Part of a small language model's weights.
Architecture: RMSNorm before each block, rotary positions, no biases in attention or MLP, tied embeddings.
Training: a variant of SOAP for these matrices, 105M tokens, 6421 steps.
Each number is 50 + 12 x the weight over the matrix's rms, rounded and kept within 0 to 99. Layers, rows and columns count from 0.

# q: layer 2 attention query, 320x160, rms 0.153, rows 92-95,123-127, columns 0-159
# k: layer 2 attention key, 160x160, rms 0.145, rows 59-63, columns 0-159
# v: layer 2 attention value, 160x160, rms 0.118, rows 32-41, columns 0-159
# o: layer 2 attention output (transposed), 320x160, rms 0.121, rows 64-73,96-104, columns 0-159
q123:60 29 61 45 52 66 29 38 50 57 49 67 57 45 48 53 41 36 58 33 37 57 40 62 11 43 43 34 46 38 51 45 59 69 52 58 54 46 55 27 70 43 58 43 66 51 58 69 57 32 57 55 65 55 38 44 41 45 43 47 55 32 48 53 52 64 56 51 61 46 56 43 41 64 44 53 64 27 48 49 74 53 43 53 68 64 59 60 67 57 60 38 53 43 50 64 50 21 73 38 48 43 50 42 31 52 60 47 42 67 24 51 45 42 46 50 45 69 45 59 43 49 39 37 36 47 52 37 50 44 45 71 40 18 32 23 70 41 51 46 75 54 48 33 50 47 33 48 79 29 24 69 66 60 52 61 75 43 42 57
k59:46 39 64 85 61 53 71 56 52 40 33 33 54 71 36 41 69 44 45 65 24 76 53 37 58 48 47 54 49 46 65 65 53 39 60 60 53 64 47 55 32 55 45 37 37 50 44 37 55 31 56 44 59 33 58 61 30 57 45 50 57 34 40 52 70 52 54 31 73 54 41 40 47 35 65 43 50 55 45 54 29 62 66 63 47 57 67 67 27 31 55 46 57 66 60 35 49 59 50 50 65 61 56 34 62 48 46 62 51 18 45 60 43 31 50 66 51 59 54 42 49 51 57 70 40 57 54 69 42 41 69 58 30 89 42 20 49 33 30 48 40 22 55 44 57 61 31 64 49 55 72 35 63 50 50 57 34 73 54 70
q92:46 68 30 81 46 50 32 63 45 51 62 34 41 60 57 65 45 80 44 46 59 32 18 47 47 66 76 50 60 66 38 34 45 62 28 41 48 38 52 65 59 37 59 72 43 45 33 54 47 37 29 49 48 63 58 45 54 47 61 21 32 54 49 63 29 62 49 63 23 42 54 42 53 44 56 55 61 56 37 57 58 28 44 72 48 40 57 60 67 52 49 56 31 58 45 60 71 42 57 41 87 42 48 21 40 41 68 38 58 36 45 63 61 56 49 58 38 47 48 47 35 36 40 44 32 63 44 51 66 76 43 65 69 52 70 50 56 75 53 49 37 66 70 42 53 39 52 42 61 51 59 52 63 30 38 58 28 60 57 30
q124:40 25 46 49 45 50 34 46 55 72 34 31 61 60 50 60 52 86 59 20 64 45 54 51 33 48 47 36 47 38 57 48 40 43 37 47 55 51 50 57 52 42 71 42 46 51 46 72 46 35 53 41 60 28 59 54 70 50 52 43 58 51 70 83 27 51 51 59 38 41 42 65 37 61 45 44 55 62 35 62 49 57 49 65 62 54 61 69 47 51 51 50 51 62 26 54 63 34 69 37 55 58 36 50 38 64 59 65 47 62 51 44 39 48 54 59 44 64 26 72 56 35 41 40 59 59 50 41 58 67 61 57 46 51 57 75 51 54 51 34 53 41 73 55 41 47 46 35 48 34 45 64 54 59 36 43 53 62 51 51
k60:41 34 72 54 52 45 49 60 65 52 32 53 64 56 50 60 64 38 43 53 37 43 54 54 54 39 45 61 59 51 32 68 39 77 70 65 23 59 44 62 45 42 23 50 44 73 70 47 59 40 67 38 57 30 48 36 36 67 72 63 53 64 55 59 53 37 33 64 66 43 33 63 48 48 56 48 57 86 43 48 48 49 52 36 40 55 37 56 60 34 66 45 40 51 51 46 50 38 50 57 37 60 52 43 68 45 56 46 49 55 24 62 57 47 42 52 62 51 45 63 36 32 35 49 19 55 39 62 64 57 44 33 60 52 59 50 56 25 19 43 44 39 54 48 42 46 81 34 45 53 00 48 59 44 49 75 77 83 73 41
q93:69 51 73 50 74 64 22 58 49 74 49 71 33 26 67 59 33 38 70 66 40 53 42 61 39 55 37 55 49 44 38 54 63 70 57 64 45 41 63 54 72 66 38 58 45 62 60 52 43 61 63 49 57 68 54 35 26 46 53 44 42 43 54 35 44 76 39 41 46 42 34 55 49 60 46 41 73 55 80 58 44 78 51 49 54 33 46 52 39 47 28 46 67 45 51 53 70 29 63 56 47 29 51 45 63 64 60 44 43 53 50 72 26 43 44 41 53 25 53 58 51 57 65 59 42 48 29 46 75 45 34 38 37 54 50 45 52 50 64 56 58 55 48 47 37 47 39 47 43 50 42 47 34 38 58 61 61 64 42 52
q125:41 41 32 41 54 59 60 57 48 56 73 52 26 48 57 46 26 65 54 44 56 24 56 51 53 72 47 57 39 36 60 56 46 38 62 30 48 65 64 33 46 79 33 66 49 50 61 49 57 45 31 32 59 49 64 45 45 53 53 40 38 51 48 34 42 49 28 38 34 51 40 37 26 42 35 63 56 41 70 59 37 57 54 24 36 45 46 58 47 45 56 49 71 35 54 55 54 60 39 48 43 51 59 57 69 72 59 52 40 51 62 57 41 55 41 45 55 58 56 49 37 66 67 43 48 53 47 51 45 40 29 38 51 31 47 55 17 58 54 77 46 26 56 48 58 39 35 41 65 60 48 51 33 67 49 36 47 59 49 36
k61:37 43 49 44 51 60 45 29 51 51 59 48 55 44 60 25 56 65 53 35 60 25 49 55 57 62 53 39 38 62 52 44 53 54 48 49 48 39 30 36 63 37 41 47 45 59 55 59 49 53 58 41 52 36 60 36 37 60 35 85 42 74 46 37 53 57 55 56 57 60 74 69 46 50 63 55 45 55 49 23 68 55 21 31 48 57 38 48 50 87 52 30 55 45 80 46 65 34 41 35 78 55 57 52 46 41 70 63 38 48 38 70 62 48 35 39 44 62 28 60 30 74 43 37 60 48 57 44 35 34 74 50 65 40 48 41 54 77 62 54 47 57 43 59 57 58 28 45 62 64 70 64 46 37 43 57 65 21 24 48
q94:65 41 46 57 61 52 52 64 51 46 71 65 44 29 67 59 34 52 53 29 46 42 43 44 63 59 54 40 45 44 40 48 60 56 43 55 47 33 38 47 49 36 41 49 44 54 50 52 64 43 58 53 28 29 61 40 27 41 47 39 41 47 38 53 57 49 47 51 45 29 38 55 61 60 33 58 41 30 62 58 64 64 53 46 56 31 69 78 65 32 56 64 37 50 24 61 48 60 56 70 59 50 63 51 36 44 58 55 58 65 28 39 36 53 43 54 55 56 51 59 47 24 53 29 44 47 67 44 41 56 45 39 82 40 49 57 57 48 59 47 51 29 58 32 45 58 59 47 51 44 37 49 53 40 53 55 44 31 52 44
q126:50 24 43 58 71 40 61 38 64 48 60 74 56 65 78 69 41 55 61 38 63 44 61 37 50 77 52 57 71 33 62 46 64 39 44 57 48 43 39 51 51 40 39 55 28 54 71 50 46 47 33 56 43 41 80 48 63 49 37 49 37 54 40 37 66 72 54 53 59 50 54 65 42 52 42 42 41 50 65 45 35 56 38 51 65 32 58 80 89 44 53 66 39 58 50 60 40 61 45 63 76 52 59 55 49 51 57 39 58 50 39 44 21 52 43 72 29 27 50 61 56 42 50 57 36 65 62 39 36 63 28 38 78 21 52 63 26 52 54 37 50 45 43 31 22 60 35 60 74 46 77 52 62 43 59 56 62 35 59 03
k62:40 57 43 48 52 41 59 47 43 32 21 35 40 43 56 23 41 39 32 76 29 55 73 60 52 59 56 44 50 60 18 46 53 28 53 41 58 56 61 54 66 40 36 50 50 37 39 69 26 64 65 42 37 41 59 40 69 57 54 54 34 82 55 39 64 64 31 54 49 36 58 55 52 42 31 32 65 72 38 48 52 53 75 33 54 72 37 35 68 51 57 46 51 51 56 58 37 42 60 53 59 54 55 52 58 56 57 51 60 35 35 51 42 50 55 48 59 51 52 26 58 54 43 47 13 55 45 26 58 50 51 29 41 42 34 66 50 62 38 25 66 48 43 60 72 43 68 54 61 60 37 38 44 25 46 69 38 61 30 27
q95:59 58 48 27 61 33 66 50 49 65 33 27 36 36 54 46 41 52 55 66 45 45 52 56 63 57 55 43 36 64 62 59 40 58 52 51 60 47 51 64 35 62 80 37 47 51 52 40 51 24 37 57 56 32 48 67 75 34 33 58 76 67 50 40 47 32 62 41 65 43 66 72 55 62 54 47 56 47 56 58 58 58 69 37 50 48 34 46 36 28 53 48 69 45 75 39 34 66 27 39 59 38 46 38 59 64 45 59 47 51 51 39 55 48 48 36 38 64 35 53 72 24 45 25 56 62 19 28 15 59 56 36 35 46 61 59 72 53 46 49 59 34 56 55 43 46 31 61 54 52 38 57 49 56 41 43 39 65 46 48
q127:57 37 81 14 82 29 55 64 53 39 25 61 38 42 53 42 38 48 35 49 46 71 59 58 55 43 59 52 56 75 62 37 68 55 35 60 43 52 28 46 36 76 45 48 41 58 58 38 54 56 27 36 46 63 71 34 57 65 65 37 47 54 51 21 75 56 76 44 54 47 44 53 44 71 68 51 31 62 38 37 49 46 59 40 46 33 58 47 65 53 51 49 47 71 56 35 47 57 48 55 73 39 56 44 44 55 45 45 49 41 54 33 40 51 61 46 44 53 57 53 40 41 45 62 54 45 65 49 30 55 59 47 45 38 53 54 62 54 44 48 52 35 35 36 26 26 25 77 63 54 50 45 64 17 67 69 46 54 56 48
k63:36 43 50 73 38 66 64 37 39 43 68 61 44 15 62 47 35 47 42 38 57 79 51 55 34 77 60 40 51 50 38 54 51 46 41 57 50 43 65 47 29 75 25 48 63 39 29 33 25 50 17 28 52 48 72 48 41 47 22 57 71 63 46 43 51 61 27 30 48 74 39 51 64 35 63 29 65 40 22 33 40 46 72 46 52 50 60 38 36 44 29 65 39 62 45 42 55 61 44 44 44 39 43 27 38 57 57 35 49 45 31 43 60 29 66 33 16 52 48 65 50 66 81 53 63 58 34 18 31 48 59 51 30 57 21 53 54 59 40 34 56 61 56 54 47 59 53 61 45 35 82 59 56 56 46 61 36 50 46 41
v32:70 56 22 71 62 53 25 53 50 44 76 28 81 57 28 70 36 63 56 62 54 58 43 52 29 68 45 31 58 34 56 52 60 33 42 35 76 50 60 77 20 37 42 70 49 31 33 33 51 50 57 41 62 19 53 41 40 44 61 63 48 59 59 59 41 61 20 36 80 50 42 43 64 56 71 56 38 79 23 41 50 22 44 60 39 64 79 43 44 67 68 58 25 43 38 27 27 74 84 53 77 53 60 83 31 36 31 54 53 45 47 50 67 44 31 60 35 28 38 44 74 44 35 58 51 73 36 72 06 57 51 15 45 65 59 36 33 48 74 34 47 54 55 39 69 49 57 50 36 52 63 47 55 34 78 46 58 65 49 37
o64:45 54 53 51 50 66 59 53 59 63 19 73 39 68 47 62 44 54 59 51 33 34 68 72 44 35 65 45 40 54 42 45 42 64 49 23 22 69 57 51 48 52 42 48 42 54 47 47 71 73 51 32 66 62 65 52 44 51 39 46 38 46 52 55 26 54 34 64 51 47 53 72 36 43 55 41 60 49 64 48 50 54 60 49 50 55 44 41 53 66 36 48 55 38 48 35 29 49 57 62 44 36 55 52 64 34 66 52 73 45 64 48 49 70 67 49 74 40 51 64 39 62 56 80 70 40 48 49 61 52 56 24 75 36 55 70 83 53 43 57 62 39 62 33 34 29 32 58 73 49 48 45 37 33 36 49 33 45 63 65
o96:62 36 52 57 51 56 39 42 63 48 48 42 46 51 79 29 66 49 40 49 54 45 71 56 36 25 47 49 56 33 39 43 61 25 50 40 47 68 48 32 50 49 48 26 53 56 56 56 58 47 49 41 50 46 46 39 70 70 70 51 32 52 46 57 42 58 61 48 63 48 73 46 50 71 43 84 50 39 59 40 63 74 66 71 55 57 24 70 44 60 21 55 39 50 76 50 39 54 18 43 53 82 47 79 55 54 61 43 33 57 73 47 48 58 20 26 49 58 51 56 35 40 38 39 43 35 31 70 52 26 55 32 77 39 31 71 62 51 45 41 51 58 76 39 42 31 37 38 65 64 66 59 62 55 22 25 40 17 53 51
v33:48 60 61 55 54 45 36 35 31 51 44 39 50 47 47 38 52 54 25 63 61 53 46 49 84 45 55 54 28 64 21 45 27 82 36 60 57 53 61 60 49 46 43 56 26 23 56 57 37 45 62 65 23 44 52 41 45 74 26 54 57 72 53 51 61 75 44 70 30 36 55 41 34 60 53 54 65 56 50 77 38 32 45 49 73 24 36 63 42 43 68 11 67 68 72 71 37 29 24 59 41 08 55 56 48 49 56 56 68 65 42 61 32 59 60 56 39 71 56 45 51 67 64 60 67 62 50 36 40 33 72 66 41 44 50 72 62 38 61 29 61 55 49 27 38 55 31 54 37 39 59 50 71 46 38 69 61 34 65 28
o65:60 43 60 33 24 50 07 44 84 59 16 49 56 23 42 63 49 43 51 47 51 39 49 42 14 58 57 46 40 63 45 77 58 33 40 37 46 39 31 51 52 74 52 64 29 56 50 72 56 58 63 43 48 49 56 31 50 38 52 53 28 41 52 52 55 38 73 52 23 65 44 78 74 61 65 42 47 28 33 29 48 11 51 49 61 47 53 30 39 44 58 59 37 47 52 74 77 69 60 49 61 75 65 50 53 34 35 47 41 64 39 36 32 46 29 67 46 57 59 38 45 60 32 42 42 59 52 44 48 47 26 44 50 55 43 57 60 66 45 57 69 60 32 54 50 40 73 51 57 59 79 44 31 73 68 53 42 48 45 35
o97:39 45 64 50 59 75 49 57 44 50 24 56 63 42 55 37 58 39 60 62 65 31 50 60 24 45 42 39 49 59 57 47 36 52 49 61 31 48 53 33 31 62 49 34 59 57 48 63 57 51 48 46 41 63 36 38 56 17 45 61 64 53 54 62 83 49 52 42 58 36 55 61 47 54 60 42 33 45 36 55 45 61 40 30 55 52 49 61 36 58 52 49 54 54 79 47 49 54 41 47 48 35 68 69 73 37 45 54 13 66 35 50 50 75 45 57 50 48 54 58 42 38 54 49 73 61 46 62 41 41 59 24 43 53 52 40 32 65 42 74 27 57 32 62 64 38 49 59 53 28 43 47 37 72 58 69 47 51 54 43
v34:34 35 62 66 57 48 58 67 33 52 42 43 55 45 55 41 57 42 58 26 63 41 29 76 45 28 58 49 37 32 65 55 64 51 35 62 59 53 63 57 43 51 82 57 39 53 41 26 48 54 51 50 59 66 57 54 68 50 41 47 43 35 55 50 64 40 50 35 48 40 33 49 69 55 39 33 59 07 61 37 48 17 40 86 45 52 37 43 54 33 57 75 74 49 43 49 45 33 54 35 37 53 46 63 78 39 54 41 70 52 67 37 66 73 68 39 45 41 63 69 48 68 73 50 31 27 51 52 50 55 42 53 52 51 41 61 52 52 33 60 51 47 34 42 62 42 45 22 42 60 51 31 35 59 32 43 64 67 65 32
o66:68 23 65 68 48 55 54 46 48 28 62 38 46 32 46 51 35 48 51 47 43 60 78 63 31 55 41 48 59 46 59 38 30 61 47 37 52 44 57 46 43 57 50 75 51 48 57 59 62 32 45 52 23 60 43 55 51 68 69 44 53 61 60 44 27 45 43 29 62 58 36 61 32 64 45 42 39 51 24 57 34 57 59 45 38 67 76 55 66 76 51 48 35 41 39 53 76 52 49 43 37 51 58 45 53 46 39 52 05 52 51 56 41 39 47 54 32 46 46 47 55 41 43 46 62 56 40 37 62 38 51 64 32 52 68 57 76 48 42 61 41 59 32 61 73 43 49 59 48 74 33 52 47 69 71 69 54 46 54 52
o98:43 62 58 34 57 24 35 55 57 43 59 48 74 45 64 55 56 40 67 73 46 58 45 42 60 77 67 61 48 41 55 33 27 45 74 49 57 63 44 65 45 67 43 67 56 51 52 44 46 29 52 42 51 55 55 67 30 65 62 26 50 57 34 50 33 46 35 50 42 60 42 38 40 39 54 50 91 46 43 49 34 36 45 41 54 43 93 51 48 47 52 58 43 59 52 57 65 30 43 62 54 60 54 35 43 68 39 56 07 65 52 53 42 33 60 67 55 49 42 59 47 43 49 35 62 67 60 46 76 57 60 59 41 44 55 29 49 27 46 62 48 33 50 51 52 75 59 51 71 49 42 67 45 48 33 48 32 68 30 40
v35:49 67 45 26 64 44 57 45 75 65 47 42 42 48 33 34 79 50 64 30 40 51 77 39 49 71 41 70 32 74 38 51 58 31 54 19 75 65 42 62 71 34 47 37 35 29 30 50 36 69 61 43 46 49 40 54 42 51 44 60 31 74 53 37 35 65 35 67 41 62 55 51 40 55 35 79 34 65 37 58 57 53 38 55 52 45 71 46 74 49 60 35 28 69 67 58 50 67 40 42 56 38 59 65 57 46 31 46 59 57 49 81 40 54 34 37 66 69 43 26 62 40 42 70 42 78 21 39 44 64 66 32 41 43 62 31 39 46 67 34 60 68 55 41 51 48 48 73 47 56 57 52 67 52 54 33 38 46 28 19
o67:39 75 41 43 32 49 35 37 46 75 35 43 64 87 47 51 53 35 55 47 54 51 41 50 39 38 59 51 32 62 43 27 44 50 56 50 28 52 34 57 73 46 49 59 56 65 41 56 65 60 52 49 68 45 57 24 16 27 58 51 42 53 59 59 47 56 64 69 44 50 54 54 35 52 57 43 68 65 62 40 34 49 41 57 45 36 49 36 45 41 62 68 50 51 64 58 52 42 47 56 64 59 39 43 55 55 50 57 95 49 47 49 47 67 70 47 44 33 39 42 34 39 53 70 49 47 67 77 47 48 27 44 91 57 48 57 36 65 67 58 33 26 42 25 38 41 56 58 57 41 59 42 31 39 66 47 66 53 36 50
o99:41 44 53 45 36 53 49 44 51 49 50 53 48 63 64 48 47 61 34 40 46 48 75 51 50 19 29 49 55 61 44 36 48 52 39 32 45 38 65 21 66 78 54 57 32 53 48 60 58 61 64 62 39 40 58 35 47 48 55 62 49 51 47 68 49 30 56 31 40 59 64 47 59 62 73 74 28 60 53 50 37 58 43 56 60 62 18 59 43 60 46 59 51 48 45 42 50 62 46 54 62 67 51 71 46 63 56 27 87 59 54 51 59 93 44 41 59 56 60 55 29 43 73 47 60 52 60 62 50 41 41 50 74 40 66 35 56 61 54 65 35 43 28 47 38 42 32 59 55 58 53 29 44 57 76 56 67 59 58 43
v36:52 27 77 63 37 58 54 47 60 65 48 45 65 55 33 56 37 76 40 74 55 72 64 51 56 53 63 43 59 46 52 50 52 14 78 47 23 31 50 66 50 62 51 65 59 19 51 57 52 70 31 45 52 55 39 47 25 62 29 41 47 49 57 60 30 69 37 37 62 45 37 13 32 46 49 69 03 80 99 47 51 44 41 74 26 56 63 38 44 57 49 61 17 45 50 48 30 35 49 39 30 74 94 43 43 81 55 55 65 48 80 56 41 59 38 13 48 32 29 48 52 67 53 53 26 62 38 58 43 40 44 64 26 37 56 35 50 24 58 39 64 45 51 51 77 51 64 41 25 48 26 52 33 53 53 47 53 51 35 39
o68:21 30 49 58 62 55 44 58 48 49 38 22 57 69 61 36 52 59 35 69 49 79 53 56 33 17 54 60 62 54 56 49 37 61 53 49 53 64 55 44 49 41 81 51 68 77 61 48 47 47 54 59 64 29 65 46 34 40 62 62 78 57 44 64 53 51 68 41 48 47 35 90 59 42 66 37 55 69 34 52 26 42 56 27 45 51 60 40 80 33 62 32 42 25 39 57 32 47 67 52 46 31 43 45 29 27 67 41 71 49 87 12 61 69 51 43 73 58 49 79 44 58 60 47 38 49 56 56 56 67 54 47 61 41 78 80 70 55 42 52 60 50 49 50 39 49 48 47 69 31 65 49 66 65 54 77 52 36 60 71
o100:54 53 52 35 56 37 36 56 47 55 72 47 35 26 46 35 62 46 33 64 34 56 52 47 22 48 52 54 35 64 44 37 60 62 61 59 63 44 50 50 57 20 49 61 23 58 54 37 44 36 29 47 42 59 71 48 71 54 61 45 51 59 40 50 54 44 74 40 61 68 29 53 64 60 43 52 51 53 25 44 38 42 49 67 43 59 26 38 54 54 50 49 17 35 41 37 91 47 46 54 73 44 46 38 57 41 50 51 49 55 70 47 58 52 51 21 35 51 66 30 49 48 44 29 51 44 58 56 50 48 38 50 72 69 44 64 45 48 43 32 42 53 57 36 54 57 57 66 43 50 81 59 46 68 21 47 66 61 43 56
v37:35 51 42 55 45 48 51 29 30 63 59 51 60 52 40 88 76 63 60 58 35 32 43 17 63 54 55 67 31 51 43 67 41 47 48 69 62 55 48 52 41 56 50 42 42 59 52 54 45 14 55 26 39 44 70 33 43 29 48 61 54 57 47 63 57 47 67 56 22 43 55 62 46 74 52 41 46 44 62 43 63 54 61 57 43 55 25 30 72 62 32 32 56 47 46 45 59 36 22 62 62 52 42 57 42 52 65 60 39 53 36 55 91 47 38 50 23 59 34 46 49 47 50 43 61 70 21 43 55 45 51 46 72 55 24 53 58 55 49 71 51 35 51 46 57 64 48 59 81 45 30 46 58 40 38 45 57 47 48 60
o69:55 34 73 64 73 46 40 45 70 31 43 37 55 30 35 69 30 46 67 21 40 53 55 52 67 64 46 36 77 68 47 58 45 49 61 55 53 31 37 51 69 45 42 50 71 51 51 68 18 47 33 49 38 61 51 38 60 51 90 50 30 37 30 36 49 65 49 38 61 61 35 38 55 49 53 51 31 44 62 45 69 25 47 40 35 62 53 40 59 61 69 36 50 59 55 60 62 41 65 39 40 59 59 53 51 49 56 62 00 50 49 55 50 33 43 49 53 35 53 65 67 67 44 55 31 39 48 45 62 42 41 44 21 52 64 58 46 73 59 49 44 49 53 34 48 67 60 58 46 45 53 54 55 67 31 31 31 50 57 27
o101:50 62 58 56 72 48 67 53 54 63 36 48 51 40 47 55 61 51 43 51 50 51 34 41 45 64 57 52 55 56 31 69 32 57 50 56 41 48 40 44 46 45 47 33 69 58 48 44 40 50 36 51 51 53 47 49 63 46 49 52 58 57 38 64 41 44 54 54 54 44 32 74 59 15 55 34 38 46 61 46 76 45 54 55 49 51 74 53 60 30 55 19 38 48 39 60 58 61 80 57 32 49 57 55 43 43 56 45 42 53 41 61 47 50 52 34 62 55 39 50 54 54 32 58 24 76 63 30 69 62 38 45 22 45 45 50 34 40 48 52 45 58 79 43 56 48 27 72 58 42 26 46 49 38 53 69 49 55 51 55
v38:52 51 40 62 46 60 52 51 60 53 69 30 66 61 25 45 47 33 47 69 39 42 59 67 46 33 69 38 66 64 48 45 37 26 48 33 67 16 75 47 34 35 92 79 83 50 35 43 63 58 31 68 56 49 47 57 41 46 22 49 53 32 60 57 70 57 44 75 63 55 52 55 16 49 56 20 36 73 59 32 64 53 23 42 22 67 43 67 69 59 51 43 59 48 43 63 39 50 66 54 37 40 46 53 50 44 60 63 45 43 58 38 44 44 53 67 75 18 44 43 50 51 63 55 85 41 60 58 44 35 22 44 29 53 37 54 47 18 52 43 45 61 52 49 79 73 74 60 44 27 56 47 61 53 53 76 60 54 48 52
o70:46 29 47 60 51 33 66 86 37 22 53 41 57 45 75 57 43 65 35 47 65 57 48 51 65 49 46 47 47 57 40 67 49 49 55 28 47 41 78 52 36 65 47 42 37 41 58 37 44 48 39 63 51 55 53 50 55 62 22 49 67 47 58 35 48 54 81 61 62 58 50 40 80 54 55 46 47 49 40 80 60 39 49 20 43 68 61 47 61 66 54 34 56 39 53 23 49 39 52 48 57 28 35 51 31 54 58 55 47 46 51 37 55 59 32 32 81 50 43 86 52 60 52 43 54 46 35 32 58 77 44 65 30 51 64 57 50 53 33 42 40 71 40 43 51 31 51 48 60 65 47 44 61 56 24 43 18 50 58 60
o102:52 55 71 41 40 44 35 47 76 52 52 52 41 31 42 52 42 76 61 45 45 49 40 30 38 42 37 54 22 51 44 50 51 54 24 67 54 48 55 33 52 56 13 54 36 66 68 26 47 43 36 60 39 48 45 42 50 46 66 45 61 41 48 63 39 56 71 67 47 35 67 46 49 32 63 68 51 56 59 55 37 46 52 48 55 47 70 52 49 60 51 54 25 29 37 28 42 45 65 55 36 51 70 54 66 46 59 36 69 29 58 45 60 65 60 36 52 38 44 48 44 47 46 68 42 50 54 35 68 50 31 34 49 76 61 82 59 42 65 24 52 75 53 31 62 48 68 55 41 44 38 53 44 65 47 54 51 48 59 54
v39:44 56 53 50 46 52 54 65 44 55 57 37 72 47 72 54 58 50 47 51 62 36 30 37 48 47 41 37 56 53 44 65 63 49 52 45 62 55 72 40 40 53 62 59 54 33 56 48 40 54 29 56 30 46 43 78 58 33 38 65 52 38 65 66 44 39 54 48 62 46 60 42 50 58 49 67 59 36 66 51 35 38 45 67 51 40 63 36 53 55 39 57 40 49 29 45 53 60 67 27 45 48 50 45 60 41 55 43 70 37 52 36 63 37 42 64 45 43 70 45 18 47 37 48 38 23 62 54 52 44 32 54 41 56 44 47 43 41 45 35 58 37 46 34 66 50 67 61 51 69 62 53 39 42 38 60 77 57 49 48
o71:62 29 50 78 67 28 57 52 70 28 41 50 37 30 56 58 42 67 59 50 46 46 46 48 65 51 64 44 70 70 45 53 39 38 64 28 60 34 38 51 38 53 32 52 52 46 64 49 52 32 35 56 40 60 39 42 48 74 54 69 47 62 52 55 44 59 62 31 54 35 37 46 49 62 64 25 31 53 44 55 56 31 43 47 28 68 67 44 62 51 58 33 44 31 40 67 63 68 30 53 40 49 56 48 43 55 63 60 08 48 55 34 53 50 64 52 61 37 58 88 58 48 31 59 51 52 45 50 61 37 49 43 31 52 72 42 70 66 32 51 36 36 57 56 42 45 45 48 39 54 59 48 52 42 43 37 09 40 63 65
o103:48 56 61 37 68 39 62 43 58 50 57 62 29 38 65 55 47 64 55 40 43 60 57 46 33 52 65 56 45 72 45 50 35 18 63 59 59 48 58 54 25 49 54 70 59 62 66 43 52 13 38 58 56 74 42 51 46 69 61 38 63 58 37 57 40 61 37 53 46 33 31 35 54 51 60 42 57 52 49 43 50 29 48 41 48 48 65 42 51 57 35 54 35 52 40 58 73 58 33 65 51 47 47 56 58 65 39 45 30 49 56 36 58 39 65 24 58 57 62 50 35 57 56 42 36 79 52 40 67 53 46 47 37 56 55 50 48 29 54 35 59 50 55 47 38 60 69 37 63 33 44 63 51 54 24 36 29 56 69 61
v40:46 66 54 77 47 32 34 56 42 49 45 57 40 31 39 77 54 71 59 68 52 66 32 55 43 59 37 67 43 64 44 60 52 61 53 33 34 45 55 53 23 69 36 83 48 25 54 48 37 53 50 49 62 33 45 57 37 54 78 56 74 48 42 59 49 37 57 18 65 47 36 40 53 58 59 37 58 79 33 72 62 51 45 35 50 71 25 43 46 47 46 37 40 47 35 52 63 60 38 65 52 50 63 75 42 49 39 57 39 65 41 43 59 41 68 50 59 45 38 29 46 66 51 44 34 52 69 41 26 50 78 47 51 37 36 55 57 34 21 54 49 71 61 42 50 51 33 29 37 55 44 46 53 61 55 56 62 77 66 48
o72:45 40 58 47 61 75 50 43 74 60 32 65 59 54 21 54 39 44 61 58 41 32 39 60 41 47 46 51 49 42 51 48 52 70 60 60 53 96 53 63 51 64 53 42 40 61 30 50 54 56 59 36 60 65 60 52 55 53 49 38 58 46 39 42 65 36 51 40 37 54 51 74 53 48 26 62 47 34 43 44 35 42 56 46 67 62 43 51 51 66 32 41 72 51 56 47 54 40 60 58 60 48 50 33 81 28 27 52 18 52 38 66 29 56 37 64 37 39 50 52 44 56 47 57 58 43 47 36 44 36 58 39 49 40 35 56 55 63 56 63 78 52 30 71 62 44 29 59 29 40 44 66 39 50 68 65 66 55 45 56
o104:60 37 48 36 75 67 47 50 45 42 47 38 68 42 54 15 52 20 50 55 40 59 34 56 20 42 58 34 57 49 51 58 52 64 60 52 52 65 40 44 52 47 49 25 44 40 41 50 51 59 56 42 63 49 53 54 60 47 35 37 38 50 52 66 49 41 45 69 67 56 48 68 45 63 38 60 41 43 55 45 56 60 63 49 61 46 45 51 41 51 22 51 63 60 65 49 51 41 42 57 42 55 53 51 69 34 55 31 00 39 28 46 48 41 27 51 28 44 42 37 64 45 51 60 53 45 60 60 80 46 42 73 53 36 42 65 46 57 58 44 35 47 47 63 64 28 58 49 31 49 37 70 63 36 65 66 62 46 34 56
v41:39 48 64 87 57 37 46 63 43 29 81 40 33 48 53 53 62 66 70 67 32 64 54 60 45 46 42 70 60 62 64 46 45 47 54 46 72 37 58 56 56 55 67 51 67 45 49 43 47 48 41 47 76 48 49 46 47 67 57 47 58 37 52 56 75 28 52 39 55 62 50 39 43 42 73 65 29 76 73 66 67 45 54 41 47 46 28 54 31 55 41 60 51 30 61 34 46 51 72 39 45 76 39 30 47 73 51 60 57 50 69 17 54 38 73 46 88 43 53 36 46 56 34 62 47 37 47 45 55 30 45 52 37 45 42 80 60 36 24 52 20 35 43 45 77 63 38 61 50 19 48 39 58 60 69 44 55 20 56 33
o73:54 54 41 42 62 39 63 49 43 46 55 54 65 56 40 55 48 51 36 42 57 61 37 42 68 51 29 45 47 60 30 50 58 54 48 38 43 41 59 77 57 61 42 34 39 42 54 30 41 47 47 58 28 47 53 45 42 63 36 43 53 42 43 33 56 53 41 53 57 73 35 55 71 42 45 62 51 38 34 50 33 48 58 28 24 72 43 35 71 48 62 54 50 61 55 35 43 55 60 25 57 25 43 74 42 58 56 62 55 43 61 48 44 55 31 44 54 47 47 49 60 56 46 23 38 59 72 67 56 56 38 63 51 43 54 52 46 53 48 56 65 52 37 76 40 60 48 26 44 45 32 60 63 54 26 34 48 67 39 47